Weights of a small GPT-style language model, trained from scratch on English Wikipedia.
Architecture: RMSNorm before each block, rotary positions.
Each number is 128 + 32 x the weight over its row's rms, rounded and kept within 0 to 255. Layers, rows and columns count from 0. The size above them is the row's rms in percent of the matrix's.

# layer 11 attention key, 256x256, rms 0.0359, rows 190-216, columns 128-255
size [ 92  91 108  93  95  88  97 105  99 108  93  97  91  94 101  99  99  99  93 100 103  93 106  90  94 106  99]
[[141  81 135 139  85 134 117 200 119  96 107 124 137 133  91 140 131 190 128 135 114  42 117 127 199  85 158 143 186 129 205  66 120 104 173  75 120 149 146 140 128 126 156 120 140  69 130  84 108 131 118 123 171 131 153 128 162  93  60  72 121 144 162 134  56 129  91 121  45 157 153 106 120 131 123  37 142 165 124 142 161 169  90 135 146 102 119 155 131 125 162 108 109 154 158 180 157  98 129 120  93 180  86 137 122 158  56 180 185  82 132 150 111  82  61 124 125 105 162 142 120 102 181 104 137 161 119 113]
 [130 163 127 142 144 159 125 157 109  94 140 135  65  81 153 137 119 176 101 108 101 139 129 108 155 138 108 133 125  87 112 118 144 184 116 180 193 195 117 102 141 106 107 126 148  88  87 114 141 197 170 202 108 124 120 102  93 182 132 119 127 123 145  85 117  86 116 157 146 190 110 172  72 124 116 110  93 122 104  96  95 112 131 105 166 126 112  87  93 135 137  57 141 120 113 149 112 141 139  97 134 125 124  64 119 134  85  85  94 147  89 177 169 166  79 154  97 160 136  52 141 138  75  71  98 122 125 122]
 [132 136 116 156 142  76 170  79  86 153 104 159 118 121 161 136 113 136 123 127 161  98 133 172  72 143 152 177 126 116  87 112  96 170 140 215  93 157  44 169 133  88 148  79 150 132 130 153 149 143 144 113  83 104 170 123 109 102 124 156 100 134  94 177 125 131 100 189 113 116 157 175 182 146 113 139 167 102 126 163  78  98 125  82  89 144 140 121  86 124 150 191 139  98  79 172  96 111 187 121 129 150 136 128  97 132 168 124 167 142 139 155 129 103  84 116 204 103 148 127 172 104 179  85 105 155 190 100]
 [129 154 126 192 129 134 156 119 110 111 130 117 141 127 159 103 131 111 141  61 164 197  95 124  54  88 125 131 132 129 100  73 125 177 172 144  61 140  72 127  72 145 166 137  92 130  80  96 132 112 139 120  76 164 140 130 141  77 131 164  98 131 181 144  95  90 100 116 165 123 114 199 166  37 186  84 163 179 170 186 101 150  47 133 135  95  90 109 143 124 139 113 189 131  40 177 112 134  67 143 101  97 131 117 119 172 172 113 142  97 103 124 153  83 122  96  73  93  83 109 133 129 126 135 158 129 142 141]
 [109 126 162 148 134 175  92  83 140 166 149 123 107 156 108  84 154 132  92 128 171 163 199 135  94 113 117 103 127 111 122  97 122  82 145 107 135 114 143  66 172 138  69 158  99  34 145  80 140  98 170  55  98 187 154 102 112 113 134 133 139 130  92 108  83 112 139  85 122 155  92 123 109  94 193 146 157 136 116 194 127  87 155 114  91 141 127 104 116  91 178  50 125 122 191 136 160  73 108 116 104  93 125 138 115 178  73 120 123  99 138 148 138 148 200 124  90 118  43 102  88 165 108  71 126 132 141 150]
 [145 103  94 104 170 146 160 193 136 138  82 202 147  89 156 157 163 142 139 182 100  82 123 121 115 142 102 119 144  97 169 143 135 148 146 106 133 101 103 164  87  58 150  77 129 177 109 140  94 165 115  96  97  74 124 128  93 136 170  65 149 139  97 102 142 163 120 148 119 108 133 130 155 158  78 144 174  87 131 152  90 120 186 182 124  91 146 144 110 172 103 172  97 126 105  81 144  92 132 164 167 123 157  90 170 110  66 121  89  95 152 101 136 162 155  84 110  66 240 104 116 175 180 170 112 144  97 155]
 [165 141 112  94 121  82  59 122 156 152 182 130 165 123 139  77 122 204 117 175 122 130 106 126 100 149 104 156 130 119 141 143 145 118 128 122  89 105 169  89 103 137 128 150  98 167 222  72 174 177 154  96 191 166 121 120 115 136 159  91 108 148 137 107  79 120 123 114  96 120 173 134  79  89 106 109 105 189 148 146 121 139 137 129 117 116 164 178 125 129 176 121 149 146 142  91 154 175 153  86 107  99 115 193 153 119 151 132 110 164 197 100 127 193 178 134 126 133 136 102 152 122 148 168 103 166 108  89]
 [141 104  93 168 126  85 141 152 123 128 167 114 148 160  82 135 142 119 115  93  96  66 150 112 164  97 102 119 145 132 139 138  96 128  53  59 102  68 149 112 104  97  56 175 121 132  91  51 153 103  79 130 175 108 110 137 135 139 138  96 110 128 130 128 130 130  80  99 171 139  90 152 103 111 107 135  49 129 108  60  90 152 118 151 140  62 129  94 168 122 204 123  87  83 156  92 103 163 103 130 144  77 106 149 115  98  46  51 107 103  99 115 161 129 109 118 102 118 143 122 135 144  93 144 124 125 122 154]
 [115 162  98 109 162 124 107 158 175  72 174 169 112 134  60 142 113 141 100 142 121 139 166 114  88 170 103 164 140 137 116 121 182 147  98 155 134 143 161 126 151 186  97 185 133  76 125 111 159 142  69  86 120  96  84 103 106 156 101  77 126  82 187 116 112 140  99  94 150 155 133 109 131 144 108 109 113 124  71 131  94 115 101 174 130 113 147 136 120 120 135  60 124 160 133  81 142 113 115 152 154 101 143 132 145 142 104  99  87 128 112 177 109 158 150 113 122 179 126  96 143  89 160 141 146 102  65 130]
 [ 85 112 152 104 109 129 140 110 151 106 170 151  91 167  82 122 152 108 103 108 130 131 146 145  82 153 166 153 156 149 115 104 131  98 170 153 130 129 136 126 124 162 115 143 127 156 133  92 145 101 132 145 112 158 131 130 104 165 171 215 143 194 147 209 138 106 100 190  84 119 202 146 156 181  76 112 120  97 155 150 151 140  99 146  93 190  99 105  90 154  72 158 149 140  96 153  60 141  98 113 169 146 145 157 170 144 109  76 144 118 140 104 133 123 216 141 116 189 170 154 153 149  76 154 177  68 119 151]
 [126 110 101 128 131 161 108 104 125 137 134 159 121 137 139  99 194 116 123  67 130 115  86 124  84 160  64 106 153 124 149 169  94 136 114 147 113 135 140 105  71 107 127 124  70 114 183 141 116 160 105 146 121 117 136 201 169 106 145 132 134 146  97 145 112  81 151  64 179 114 120  90  79 106 149 150 117 125 132 129 145 121 131 148 126  78 134 147 145 111 168 138 112 162 136  96 129 117 198 137 100 111 120 168 121 121 170 108  81  84 132 119 178 121 140 164 130  77 111  74  86 177  76 137 135 110 100 115]
 [108 153  46 113 131 126 126 207 153 113 193  70 104  87 104 132 120 174 113 146 143 131  82  72 145 129 145 147 116 139 105 139  98  64  99 139  80 146 147  96 107 119 174 123 113 178 148 133 147  81 108 141 156 104 117  95 148 147 104 130  99 114 128  90  91 144  76 127  96 176 117 121 130 160 162 164 109 147 109 149 131 133 132 101 152 115 140 130 173 175 129  80 144 170 178 128 160 111 123 121 114 137 158 137 120  90 138 205 159  89 156 165 160 137 182  97 143 143  76 140 148 143 108 147 158 108 172 102]
 [104 111 177 174 140 184 107 144  71 130 130 184 100 119 114 115 199 116 120 108 149 134  95 144  76 178  96  92 139 153 152 128 153 120 170 122 142 137 119 108 138 120 112  87 169  71 163 152  88  83 109 118 125 168 174 180 178 155 138 173 129 140 103 126 133 157 188 151 111 163 167 206 168 167  78 156 137 125 143 153 151 126 117 109 153 151 146 121 143 194  70 140 130 118 133 174  76  91 125 111 103 150 103 153 133 162 117 175 135 146 125 134 110  87 100 122 152  90 159 162 154 146 133 141 103 109 154 168]
 [105 185 162 143 110 141 108  84 150 142 132 156 106 178 137  75 131 100 123  49 115 193 152 149 160 116 135 223 175 144  96 100 140  91 127 138 141 182 173 110 140 150 132 114 102 129 109 115 140 172 116  86 132 129 158 187 185 164 171 183 146 134 133 178 156  90 100 126 105 124 102 114 121  84 138 124  66 120 108 145 103  88 138 113 126 114 148  87 102 137 103  88 179 130 104 143 158 189 118  94 148 151 142  69 150 121 142 138 169 151  82 160 124 127 178 119 129  90 123 176  50 175 182 163 134 145 138 155]
 [107  70 154 118  68 138 127 120  82 128 229 169 196 170 127 142 153 153 158 110 132 105  70 159 121 122 111 147  94 147 140 102 141 152 112 142 189 128  94 142  98 137 183  83 108  60 131  97 135  64 122 144 193 126 124 172 108  72 128 171  95 190 106 139  41  66 121 132 131 137 130 117 190  90  96 105  94 148 124  85 136  97 166 146 111 150 129 139 149 129 151 137 133 103 120 137 108 116 140  80 160 103 145 157 112 177 155 160 153 110 115 130  66 102 126 105 149 148 184 165 131  99 166 142 122 152 119 103]
 [ 95 101 150 131 125 125 177 116 100 144 144 149  84 123  84 104 137 166 110 123 197 127 127 141 118 122 157 176 160 178 114 139 190 136 101 126 107 166 126  63 153 137 159 144 104 135 150 109 107 134 134 148 152 161 138 161  96 192 126 137 175 139 138  94 107  56 136  78  86  83  85 127 187 174 116  65  75 177 130 195 107 109  95 131 124 201 148  82 133 119 174 112 202 166  84 145 135 133 132  92 107 129 141 129 130 168 120 112 123  84 167 138 119 128 180 136 168 166 115 113 126 152 158 107 119 177 112 149]
 [ 72 117 136 138  64 155 154 114  88 154 126 145  59 137 114 134 115 115 101 104  77 109 102 172 137  71 120 157 123 138 137  82 131 113 141  74 110 142 166  86 149 133 118  84 152 100 110  91 111 111 155  97 119 131 112 191 138  63 142 204 123 128  71 172 153  34 120 109 119 107 172  87 137  62 167  88  78  88 126 103 110 183 106 123  94 146 140 116 169 109 132 146 166 198  85 142  93 150 160 125 104 110 115 153 165 116 207  85 129  75 183 149 156 162 128 128 104 104 120 193 120 133 151 114  65 129 162 116]
 [ 93 158 139 113 137 126  87  86 124 128  96 103 141 137 115  93 128 119 125 152 163 142  62 154 123 141 146  99 160  94  68 122 145 104 117  81 151 147 118 199 171 164 151  92 114 152 143 168 137 173 130 109  78 125 152 130 144 135 157  76 136  81 112 102  81 141  87  85 159 116  88 152 165  96 147 192 188 137  96 163  69  76 101 122 176  70 126 131 150 118 116 132 118 130  92 137 109 124 105 110 134 102 121 152 173 133 116 127 125 166 158 115 181  74  58 110  94 110 105 167  99 107 187 125 105  54 107 141]
 [184 149 161 142 137 171 104 144  77 166 117 103 114 134 162 172 151  84 107 133 142 121 103 164 114  84  97 174  96 110 171 113 114 118 178 102  94 122 143  88  95 107 117 164  94  95 164 102  71 136 105 102 155 134 117 141 136 132 190 113 183 144 184 139  71  91 119  84  93 107 107 169 175  82  65 174 164 169  97 117  74  97 138 130 119 166 118 125  76 167 127 147 134 156 131 169  86 120 105  91 118  98 164 143 103 167 157 190 146 119  72 112 103  45 123 157 110 118 163 122 121 123 133 130 106 166  93 151]
 [124  94 136 120  95 113 201 153 110  57 105 133 132  56 111 125 107 136 149 136 110  90 142 103 129 152  79 118 130 119 163 115 107 119 150 104 136  24  99 158 149  97 178 124  73 126  76 119  74  70 116  93  85 153 159 102 117 111 163 189 100 110 104 166 229 141 114 103  85 144 124 105 150  99 110 119 156 132 105  92 122 128 169 140 157 108 137 146  91 154 142 106 112 146 136 145 164 100 133 148 132 127 113 179 109  84 150 142 149  82  80 104 182 142  61 114 106 120 146 166 150  79 102 117 144 128 166  90]
 [100 120 123 102  74  76 136 116 180 176 141 102 152 104  93 168 140 114 126 180 135 120 144 142 114 134 105 141 118 118 132  96 128 123 163 115  80 165 110 135 120  88 165 127  99 137  83 127 140 118 169 168  92 155 116 136 154 115 138 163 102 141 160 185  85 150 149 118 153 144 155 202 123 139  98  96  33 128 116 128 147 142 166 119 137 114 156  91 112 113  78 138 134 203 117 183 106 173 180 162 178 110 154 143 112 146 159 206 152 123 143  89 140 114 115 107  92 167  76 116 153 128 114 125 138 137 163 141]
 [211 143 146 114 161 172  76 134 117 118 106 121 156 218 108 144  55 125 109 146 151 124 138 133 121 137 104 212 139 142 109 107 179 163 131 166 136 106 154 108 161 136 190 131 142 127 126 143 160  84 151 152 140 198  93 133 178 177  92 105 110 115 119 111  53  67 130 125 166  99 139 133 131  83 140 103 173 129 130 140 122 141 161 100 120 142 105 123  74 164 115 100 107 133 168 128 114 164 102  74  90  88 149 102 135 102 167 116 121 128  86 149 168  76 162  97 127 141 120 150 111 124  73 100  97 104 101 152]
 [126 159 125 121 107  96  77 175 143 157  71 135  49 130 156 134 196 144  64  92 151 131 104 204  98 117 151 111 110 148 173 108 107 145 140  97 104 152  86 150 128 165  84  74 106 136  74  54 139 115 142 100 153 128 176 122  87 167 167  63 113 103 177 135 137 161 101 114 152 136 198 161  96  86 134 127 132 144  88 152 118  84  85 153 116  95  68 131  78 139  77  64 108  98  92 155  65 141 149 182 189 131 135 137 148 145  87 125 156 147 115  79 130 108 142 161  71 167 183 157  78 148 146 103 133 177 119 128]
 [161 111 134  83 151 106 118 175 108 123 143 152 193 147 137 108 145 105  77 133 132 102 154  82 114 118  81 143 110 157 149 168  76 114  97 132 155 105 136  48 137 210 128 152 137 124 140 146 149 174 149 142 134  93 102 114 141 174 124  76 150  90 130 153 102 200 119 108  76 198 109  95 161 155 106 121 166 166 111 124 156 154 102 118  94 183 153 165  74 102 185 151 100  89  67  66 131 127  94 112 127 100 143 128  69  95 164  99 116 111 122  84 147 106 199 126 120  87 110  81 148 132 168 123  98 193 173 128]
 [186 154 168 192 170 161 131  97 106 137 106 209 157 104  85  44 115 114 110 164 119 131 213 164 123  74  79 115 141  71 104 119 139 129 154 109 175 125 128 109 124 130 128 133 126 112 121 128 160 110 164  93 108 100 124 158 121 130  70 122 115 149  66  99 152 132  99 120 160 118 159 152 104 105 170 130 199 119 185 152  89 140 114 154 189  86 111 164 113 142 110  74 136 110 190 175 129 136  92 106 155 101 132 131 106  55 165 127 147  89 137 194 120 134 135 129 148 175 177 109 100  63 116 106 113 109 112 133]
 [129 147 113  94 135  99 211 146 144 109 117  95 198 134 136 148 105 125 117 101  90 101 196  82 152  75 121 185 137 116 192 196 120 115 142 158 130  91 108  87  85 162 144 164 162 179 111 159 140 106 100 153  87  71 131 137 123 133 127 159 138  85 172 103 128 114 161 154 147 153 107 192 162 140 160 163 166 133  89  88 133 152 121  87 109 151  97  88 138 131 157 128 143 135 112  99 120 136 119 142 124 116 111 124 121  92  84 139 151 135  94  96  92 181  83  62 114 165 101 127 147 150 102 127 144 174 156 156]
 [135 104  86 174 106 143 115 119 159 111 182 105  97 170 110 126  82  95 118 128 110 141 144 130 111 113 147 130 132 171 144 124 124 129 129 145  80 174 140  86  83 118 144 108 193 182 161 142  84 159  99 160 182 145 152 102 117 126 143 110 165 155 141 105 128 109 111  79 124 172 144  61  92  35 149  85 129 164  83  61  82 123  84  93 149 151 107  80 124  60 146 138 100 183 201 159 139 134 186 121 154  91 114 160 172 133 176 147 169  75  74 116 152 127 162 125 182 129 125  80 106 135 125  85 118  87  91 144]]
# layer 11 attention query, 256x256, rms 0.0358, rows 191-217, columns 128-255
size [ 97 104  86 100  78 101  94  86 103  95 103  90  97 100  91 103  97 101  95 101  90 106 104  90 101  99  98]
[[155  89 165  95 126  92 128 150 177 100 164 116 111 169 110 128 155 113 129 113 159  99 146 168 158 140 105 142 115 109  85 127 125 132 116 132 150  61 125 115 150  96 144 133 173 151  99 153 107 142 185 143 109 108 102 134 110 137 142 134 136 146 135 164 112 149 140 116  90  86 167 109 119  97 145 105 155 173 122 158 113 203 106 183 143 165 119  73 110 118 164  96 132 150 135 107 112 126 156 186 143  84 151 121 114 170 126 105 167 150 224 118 191 111 155 125 147 120  97 113 176 110   8 144 129 143 132 163]
 [160  79 122 129 121 113 141 138 159 138 165 123 157 105 167 150 135 117 108  81 109  85 152 172 136 107 110 136 142 153 129 142 149 100 118 122  95 108 161 151 137 117 120  84 126 157  95 138 122 120 137 171  44  76 185 110  91 129  72  99 146 137 123  32  65 111 160 134  80 136 140 120 143 141 129 117 152  98 153 114 176 155 115 150 190  87  70 121 139 112 126 117  81 136 141 163 163 110 142 162 121 134 174 165  86 114 146 122 142  86 125  85 110  56 121  55  97 172 138 169 116 189 162 146  96 173 123 110]
 [154  74  95 132  90 146  88 103  96 145 126 137 111 140 224 106 150 169 154 154 193 118 135 201 126 109 115 162  94 119 119 131 108  81 133 200 148 143  96 109 125 184 143 100 174  87 106 134 126  66 130 104  63  81 144  81 124 127 192 132 158 123 116 114 113 118 149 163  61  90 115 117  95 114  57 145 123  77 139 139 159 128 185 165 164 120 114 143 137 142 117 160  69 124  86 169 130 120 119 170  80 140 144 148 103 137 123 117 154 160 117 121 103 123 113 129 161 160 177 120 170 167 151 165  65 138 189  84]
 [ 98 150  57 146 122  62  94 181 108  99 160 146 116 112 134 146  85 132 158 148 148 160 158 175 108 143 194 199 124 113 105 148 146 194 121 136 122 113 115 156 110 111 171  97 104 149 149 144 142 144  89 139 114 121 108 108 169 101 114 122  78 166 110 178 118 100 147  97 141 113 133 145 147 134 101 131  76  97 120 142 152  84 129 114 113 204  94 153  81 171 162 164  97 184  44 151  59 130 125  84 148 147 120 142 113 126 155 178 127 133 138 181 145  83  86 116 136 138 197  94 163 154 143 106 157 107 123 125]
 [165 134 140 151 148 125 130 143 170 115 158  63 160 140  85  86 111 103 163 130 144 139 100  86 134 119 149  93 121  96 145 139 132 165 144 138 143 154 105 142 176 173  86 135 100 163 127 119 101  73 123 109 186 172 128  91  58 167 143 149 132  97 192 129 109 126 149  95 137 138 130 125  34 138 136 150 177 165  83  89 122 135  64  94 120 123 178 158 112  88 119  81 116 127 137  82 157 136 135 204 148 118 164 145  88 102 117 108  95 146 101 125 123 141  57 138 109 117  82  60 103  76 114 152 131 126 136 106]
 [137 172 161 167 171 138 133 113 175  55 111 102 122 117 155  82 158 138 138  69  82 120 111 135 212  91 147 135  79 112  50  97 120 102 174  98 149 167 106 167 124 157 137 131 136 161 157 174  87 127 149 126 117 201 186 111 149  94 123 106 104 115 133 108 159 173 137 187 169 138 155 151 148 176 127 166 168  88 101 122 123 126  95 151 129 139 118 123 156 156 113  48 141  90 165 171 128 101 105 193 141 134 156 133 128 122  82  66  82 136 110 129 148 157 155 130  87 144 142 118 152 202 125 170  96  84 122 146]
 [100  89 186 120 155 166 186  85 129  98  93 113 180 149 148  94 102 129 158 106 168 142 159  78  96 113 163  93  90 138  98 147 175 148 143 148 104 147  72 134 105 150 157 161 155 100 133 106  69 122 128 102 153 112 139 113 109  62 159 149  46 172 126 126 184 129 129 202 166 119 143  80 149 111 109 142  88 150 123 132 132 129 152  41  86 108 140  91  90 151 143 121 127  83 119  89 100  93 153 125  98 140 131 148 166 107 154 165 163 129 127 150 148 149 149 182 120  88 126 118  52  93  98 135 123  57 125 174]
 [136 118 138 109  76 157 137 109 125 120 138  23 106 182 112  46 141 135 155  54 121  81 131  98 139 117  98 154 125 128  67  76 116 106 146  71 125 131 157 127 167  81 153  68 116 163 113 121 126 179  90 175 171 143 147 181 152 119 142  82 134 127 127  65 133 159  56 214 165 113  84 118 115 118 126 105  69 160  93 108 143 158 169 134 107 187 159  49 127 134 159  79 129 120 126 126 130 115 152  70  97  60  99 108 199 143 117 157 129 121 135 110 140 134  68 128 138 142 100 197 159 157 124 138 155 132 191 140]
 [144 135 127 129  83 147 130 140 107 158 110 187 149 127 145 161 133 119 112 189 186 140 103 115 145 169  90 146  44 133 145 104 134 152  90 135 109  86 101  69 150 122 150  78 159 162  92 119  85 112 143 135 161  93 101 110 141 176  98 103 191  85 115 136  71  98  74 143 116  97 107 131 143  75 156  71 117 139 105 174 150 130 171 164 163  93 122 164 152  60 109 116 167 104 153 112 173 115 162 108 115 117 117  86  86 119 163 126 147 221 155 139 105  82 164 160  94 143  64 124 111 136 125 114  92 108 176  75]
 [115  69 107 187 138 148 105 187 125 114 107 109  81 126 123 110  97 194 123 130 181  71 123 119 149 136 138 150  97 159 117  97 118 110 131 123  87 112  81 112 209 121  78 139 200 124 139 143 111 184 140 170 136 133 126  83  89 122 118 139 129  63 108 121 126 160 141 127  68 155 137  68 159  99 116 179 125 176  59 151 104 130 135 111 144 109  91 180 152 170 113 117 138 124 163 100 145 109 110 149 100 104 137  78 135 121 176 136 121 121  55 124 165 144 125 199  80 153 173 141  92 134 134 109  95  50 164 126]
 [ 98 130 132 159 122 132 110 124 155 122 106 178 116 136  96  63  69 103 127 119 146 136 136 125 145 112  74 119 142  78 118 152 125  95 185 131 150 152  90 127 140  78 113 183 112 132 124 139 150 121 108 146 160 138 163  77 149  90 102 136  73  87 193 150 118 127 110 156 148  98 162 155  44 145 165  96  93 112 122 134 151 101 127 153  93  98 118 105 118 126 103 135 117 140 148 110 143  77 157 150 112 179 123  96 147 140  93 106  81 103  72 140 142 146 107 100  68 134 130 105 151 128  35 150  91 143  52 143]
 [139 175 105 138  83 132 136  81 135 131 133 161 158  83 181 176 106 111  44 173  62 128 189 106 134 107 131 125 150 165 116  99 186 125 105 128 161  79 105 152 112  63 104 135 129 152 178 129 120 143 175 110  80  72 106  93 137  75 120 123 126  52 133 154 130 109  90 134 181 115  95 154 102 155  91  95  74 120 112 148 144 138 124 140  97  91 125 143 137 109 182 135 119 164 127 115 154  90 117  99  54  78 134  66 109 128  94  70 119 126  88 124 117  89 174  40 138 113 165 113  85 143 143 129  78 124 129  70]
 [150 112 175 138  90 146 168  91 143 131 140 209  93 105 176 168 167 133 127 126  87  59 139 139  87  86 142  76  27 181 115 125 142 160 116  93 130 125 108 112 104 114 138 147 109 124 136  58 136  51 104 176  94 190 109 153  96 121 140 135 119 121 133 128 116 119 164 213 137 144 136  88 105 142 100 143 109  18 120 128  89 127 135 129 153 111 103 107 110 170 107 161 152 159  95 131  83 110  95 123 129 119 148 105  16 172 202 121 143 113 111 139  65 131  82 123  99 127 149 171 205 152 108  96 153 123 129 139]
 [176 182 148  82 130  85  78 133 127  34 121 171 140  88 179 141 161 159 164 186 124  98 125  85 112 146 119  92  74  56 129 150  61 170  58 159 183 148 161  72  93 155 173  88  73  55 139 122 154 122 121 141 134 136 110 127 121  81 105 124 154  89  95  89 157 145 147 128 130  76 109 105  84 137 134 114 138 122 109 122  52 167 182 126 141 153 103 167 110 119 128 109  98  87 162  67 115 100  75  61  81 132 125  87 143 173 117 151 141 134 167 139 126 130 168 178 204  60 200  87 140 113 123  85  93 136 116 115]
 [131  74 142  70 121  89 151 135 122 122 148 151 107  85 120 110  83  81  72  75  96 142 135 124  60 128 158 106 127 185 124  99 156  81 160 120  85 134 150 128  22 115 151 105 152 124 102 149 105  89 149 158 131 150 152 111 140 108 167 112 148 129  74  76  83 127 153 159 180 106 159 115 158 163  72  94 157 151 120 160 103 200 151 123 132 121 138 146 130 128  69  61 111 152 126  96 137 137 117  67 164 118  94  93 119 146 107 121 179 140 221 126 114 105 111 165 118  83 136 154 130  92 143 121 105 114  83 119]
 [128 127 140  69  86 121 114 169 156 190 113 117 135 162 128 116 133 141 109 190 149  97 110 122 128  60 140 134  63 131 115 148 100 114 126 115  85 141  91  90 143 155 157 133 154  93 130  70  89 171 126 116  82 147 140 164 196 107 134 178 130 104 140 124 104 132 133 126  75  79 103 107 128 140 113 162 113 126 106 119 122 117 116  90 116 187 105  69 148 160  97 103 115  90  81 107 126  98  91 102 171 129 168 190 134 112 198 117 145  77  99  73 159  66 110 141 176 122  94 116 133 108 177 111  92 107 120 157]
 [ 82  92 107 118  80  85 157 123 106 166  71 142 145  84 188 142 124 124 155 133  57 151 124 180 182  66  76 159 105 125 139 128 119 144 145 163 153  87 189 155 121 200 149 119 123  87 134  76 121 168 140 131 134 198 151 196 128  67 127 108  93 143 105 128 134  68 139 133 173 155 168 117 151 121  85 200 105 128 112 128  92  89 123 129  44 115 151 179 149 133 147  89  95 155 121 119  86 151 108 154  83  69 132 139  85  73 184  92 153 130 142 142 115 156 123 110  70 115 119 175 208 134 104 133 155 119  75  95]
 [129 108 101  94 157 131 119  92 100 164 118 155 122 187 101 162 142 166 143 100 112  93 117  98 167 103 101 150 179 122  91 154 111  76 133 164 108 170  54 128 130 158 130 106 109  92  93 131 138  93 204 134 107  94 138  54 108 102 127 145 144 117 153 178 108 107 169 100 112 197 113 140 117 132 161 139 115 123 191 113 134 116  98 187 192 109 104 115 182 106 135 100  86 137 156 188  71 137 127 146 115 170 127  70  70 170 157 129 106 124 128 145 161 132 163 143 149 157 178  90 124 174 149 138  60  73 102 126]
 [111 144 167 127 185 104 184 141 145 152  96  69 130  93  40 112 107 178 124 155 164 125 118 104 136 107  99 169 111  90  93 123 135  92 150 147 123 106 196 164 135 119 108 140 121 130 115 126  94 116  76 139 160  97 141 119 141 100 114 102 137 179 132  99 137 154 157 162 133  84 104 132 115  66 158 173 201 117 138 116 182 104 143 121 133 133  75  99 105 167 128 133  90 141 164  95 136 122 138 132 120 129 126 101  98  25 137 109  84 175 116 129 150 103 118 173 144 120 123 108 157 113 154 120 148 146 110 142]
 [114 134 107 152 164 113  94 124 165  97  98  80  90  86 113 180 108 129  87 151 156 177 107 116  73  66 131 145 156 143 118 151  91 139 125 111  99 139 160 101 112 104 148 105  99 156 168 120 143 126  90 136 109 135 160 154 144  89 184 126 152 117 128 121 140 149 100  91  38 168 155 143 108  96 132 157 160 123  78 133 148  68 105 118 173 106 168  85 115 106 138 126 114 108 102 108  92 129 104 120 137 165 135 132 124  71 130 156 126  47 150 160 116  92 142 180 104 111 124 103 137 108  97 134 184 115 142 130]
 [ 68 108  92 129 116 115  46 183 138 154 147 138 110 165  89  88 166  88 107 117 160 114  87 131  84  89 129 124 136 115 129 143  76 135 165 137 134 103  85 127  78 148 100 138 168 173 103  92  93 205 167  83 162 134 119 180 106 127 129 147 127 154 109  96  69 125 150 114 117 130 142 145 147  59  83 168  64 162 121 195  85 125 180 105 126 136 202 124 158 131 126  91 119 122 129  75 110 131  88 112 127  36  77 110  86 106 132 165 131 142 126  35 166 124  95 164  70 164  79 111  93 133  91 159  81 120 139  93]
 [134 102  95 140 144  98 173 153 137 126 114 115 116  79  65  76 124  91  74 177 108 149 137 123 176 126 114 112  61 156 180 139  78 126 144 115 167  87  97 116  88 143 132 119  90 113 151 116 128 112 129  80 127 108  74 161  99 120  86 181 121 114 101 138 123 111  87 153 142 158 183 111 118 145 197 135 159 152  66 173 145 154 158 137 135 112  68 103 148 135 115 152 124 127 121 109  49 135 111 122 147 136  94 128 123 128 164 162 128 115  81 134 158 138 119 138  63 137 139 148 182 184 104 108 136 112  92 136]
 [183 129 119  82 123 158 145 115  90  99 153 178 135 183 159 149 104 120 131 121 134  88 132 122 203 105 102 183 178  84 155 161 155 131 134  98 105 118  91 111 191 160 106 110 107  96 139 148 110 120 133  96 140 121  77  82  85 121 104 119  95  84 151 167 199 138 159 168 112 121  85 148  55 112 143 137 120  77 157 155 116 144 108 111 137 166 113  87 212 105 170 111 151 134 110 156 182 131 126 131 136 131  76 142 110 136 144  57 105 184 149 147  87  89 115  95 168 102  98 123  88 104 198 112 108 139 149 137]
 [124 172 121 146 146  75 173 142 113 126 119 152 131 158 141 133 155  72  89 154 115 152  94 139 165 179  77 102 130  80 174 181 142 202 114 187 102 113 130  64 135 162 173 141  85 116 170 169 168  93 176 131 100 100  82 105 149 175 106  62  61 134  82 120 100 115  67  98 131 115 128  70 153 179  82 190 101 120  47 126 154 133 133 129  59  91  90 118 131 115 188 149 132 166 166 141  88 126  95 131 133 226 118  83  55 149 104 156 178 118 143  93 134 138 164 145 136 157  81 144  90 146  85 129 141 148 109 100]
 [ 87  68 143 126 138 172 170 106 115 128 143 158 125 140  92 116 112 170 120 168 155 129 110 152 101  86 139  96 176 135 156 123  97 102 159 126 137 111 170 116 101 132  89 139 117 128 131 181  86 132  73 157 161 125  85 103  70 142 121  90 132 130 103 156 229 154 127 152 175 183 142 103 175  95 161  90 100 141 143 111 133 130 106 131 152 131 172  84 154 111 149 160  95 142  98 128 183 126 104 163 164 104  89 111 146  72 116 127 154 162 105 113 140 144 121 178  72  81  58 137  98 152  85 130 103 104  75 162]
 [ 84 183  86  75  97 125 159 156 127 103 169 111  83 106 106  80 149 134 123  84 127  81 106 103 148  85 130 106 109 171 150 157 114 158 142 112 186  97 100 104 167 145  89  42 140 182  70 136 102 134 149 141 144 157 164 136 153 205 141 145 162 111 109  97 160  68 128  90 125 166 141 139 182 108 154 126  57 151 128 170 179 114 131 131 139  76 123 106  95 160 142 132 162 152 186 138 108 102 123 136 145 119 118 223 173 133 130 131 150 154 113 110 112 127 164 177 135 131 176 106 109 147 160 178 137 102 174  88]
 [ 93 112 135  95 149 112  74  95 122 112 126 105 120 174 115 106 163 110 120 145 144  98 125  87  80 137 121 150 115 137  79 113  84 195 108  92 166  66  83 114 154 160 132 109 152  70 121 163  29 122 166  99 140 106  94 189 143 167 121  99 180 129 114 110 127 162 119 163 123  99  90 118 123 135 140  99 170  36 130 102 175  99 143 111 159 151  49 127 122 133 137 126 128  90  62 145 115 137 148 193 141 122 111  95  54 146 188 119 123 182 140 136 111 102 106 136 174 159 115 174 169 145 117 111 124 117 143  95]]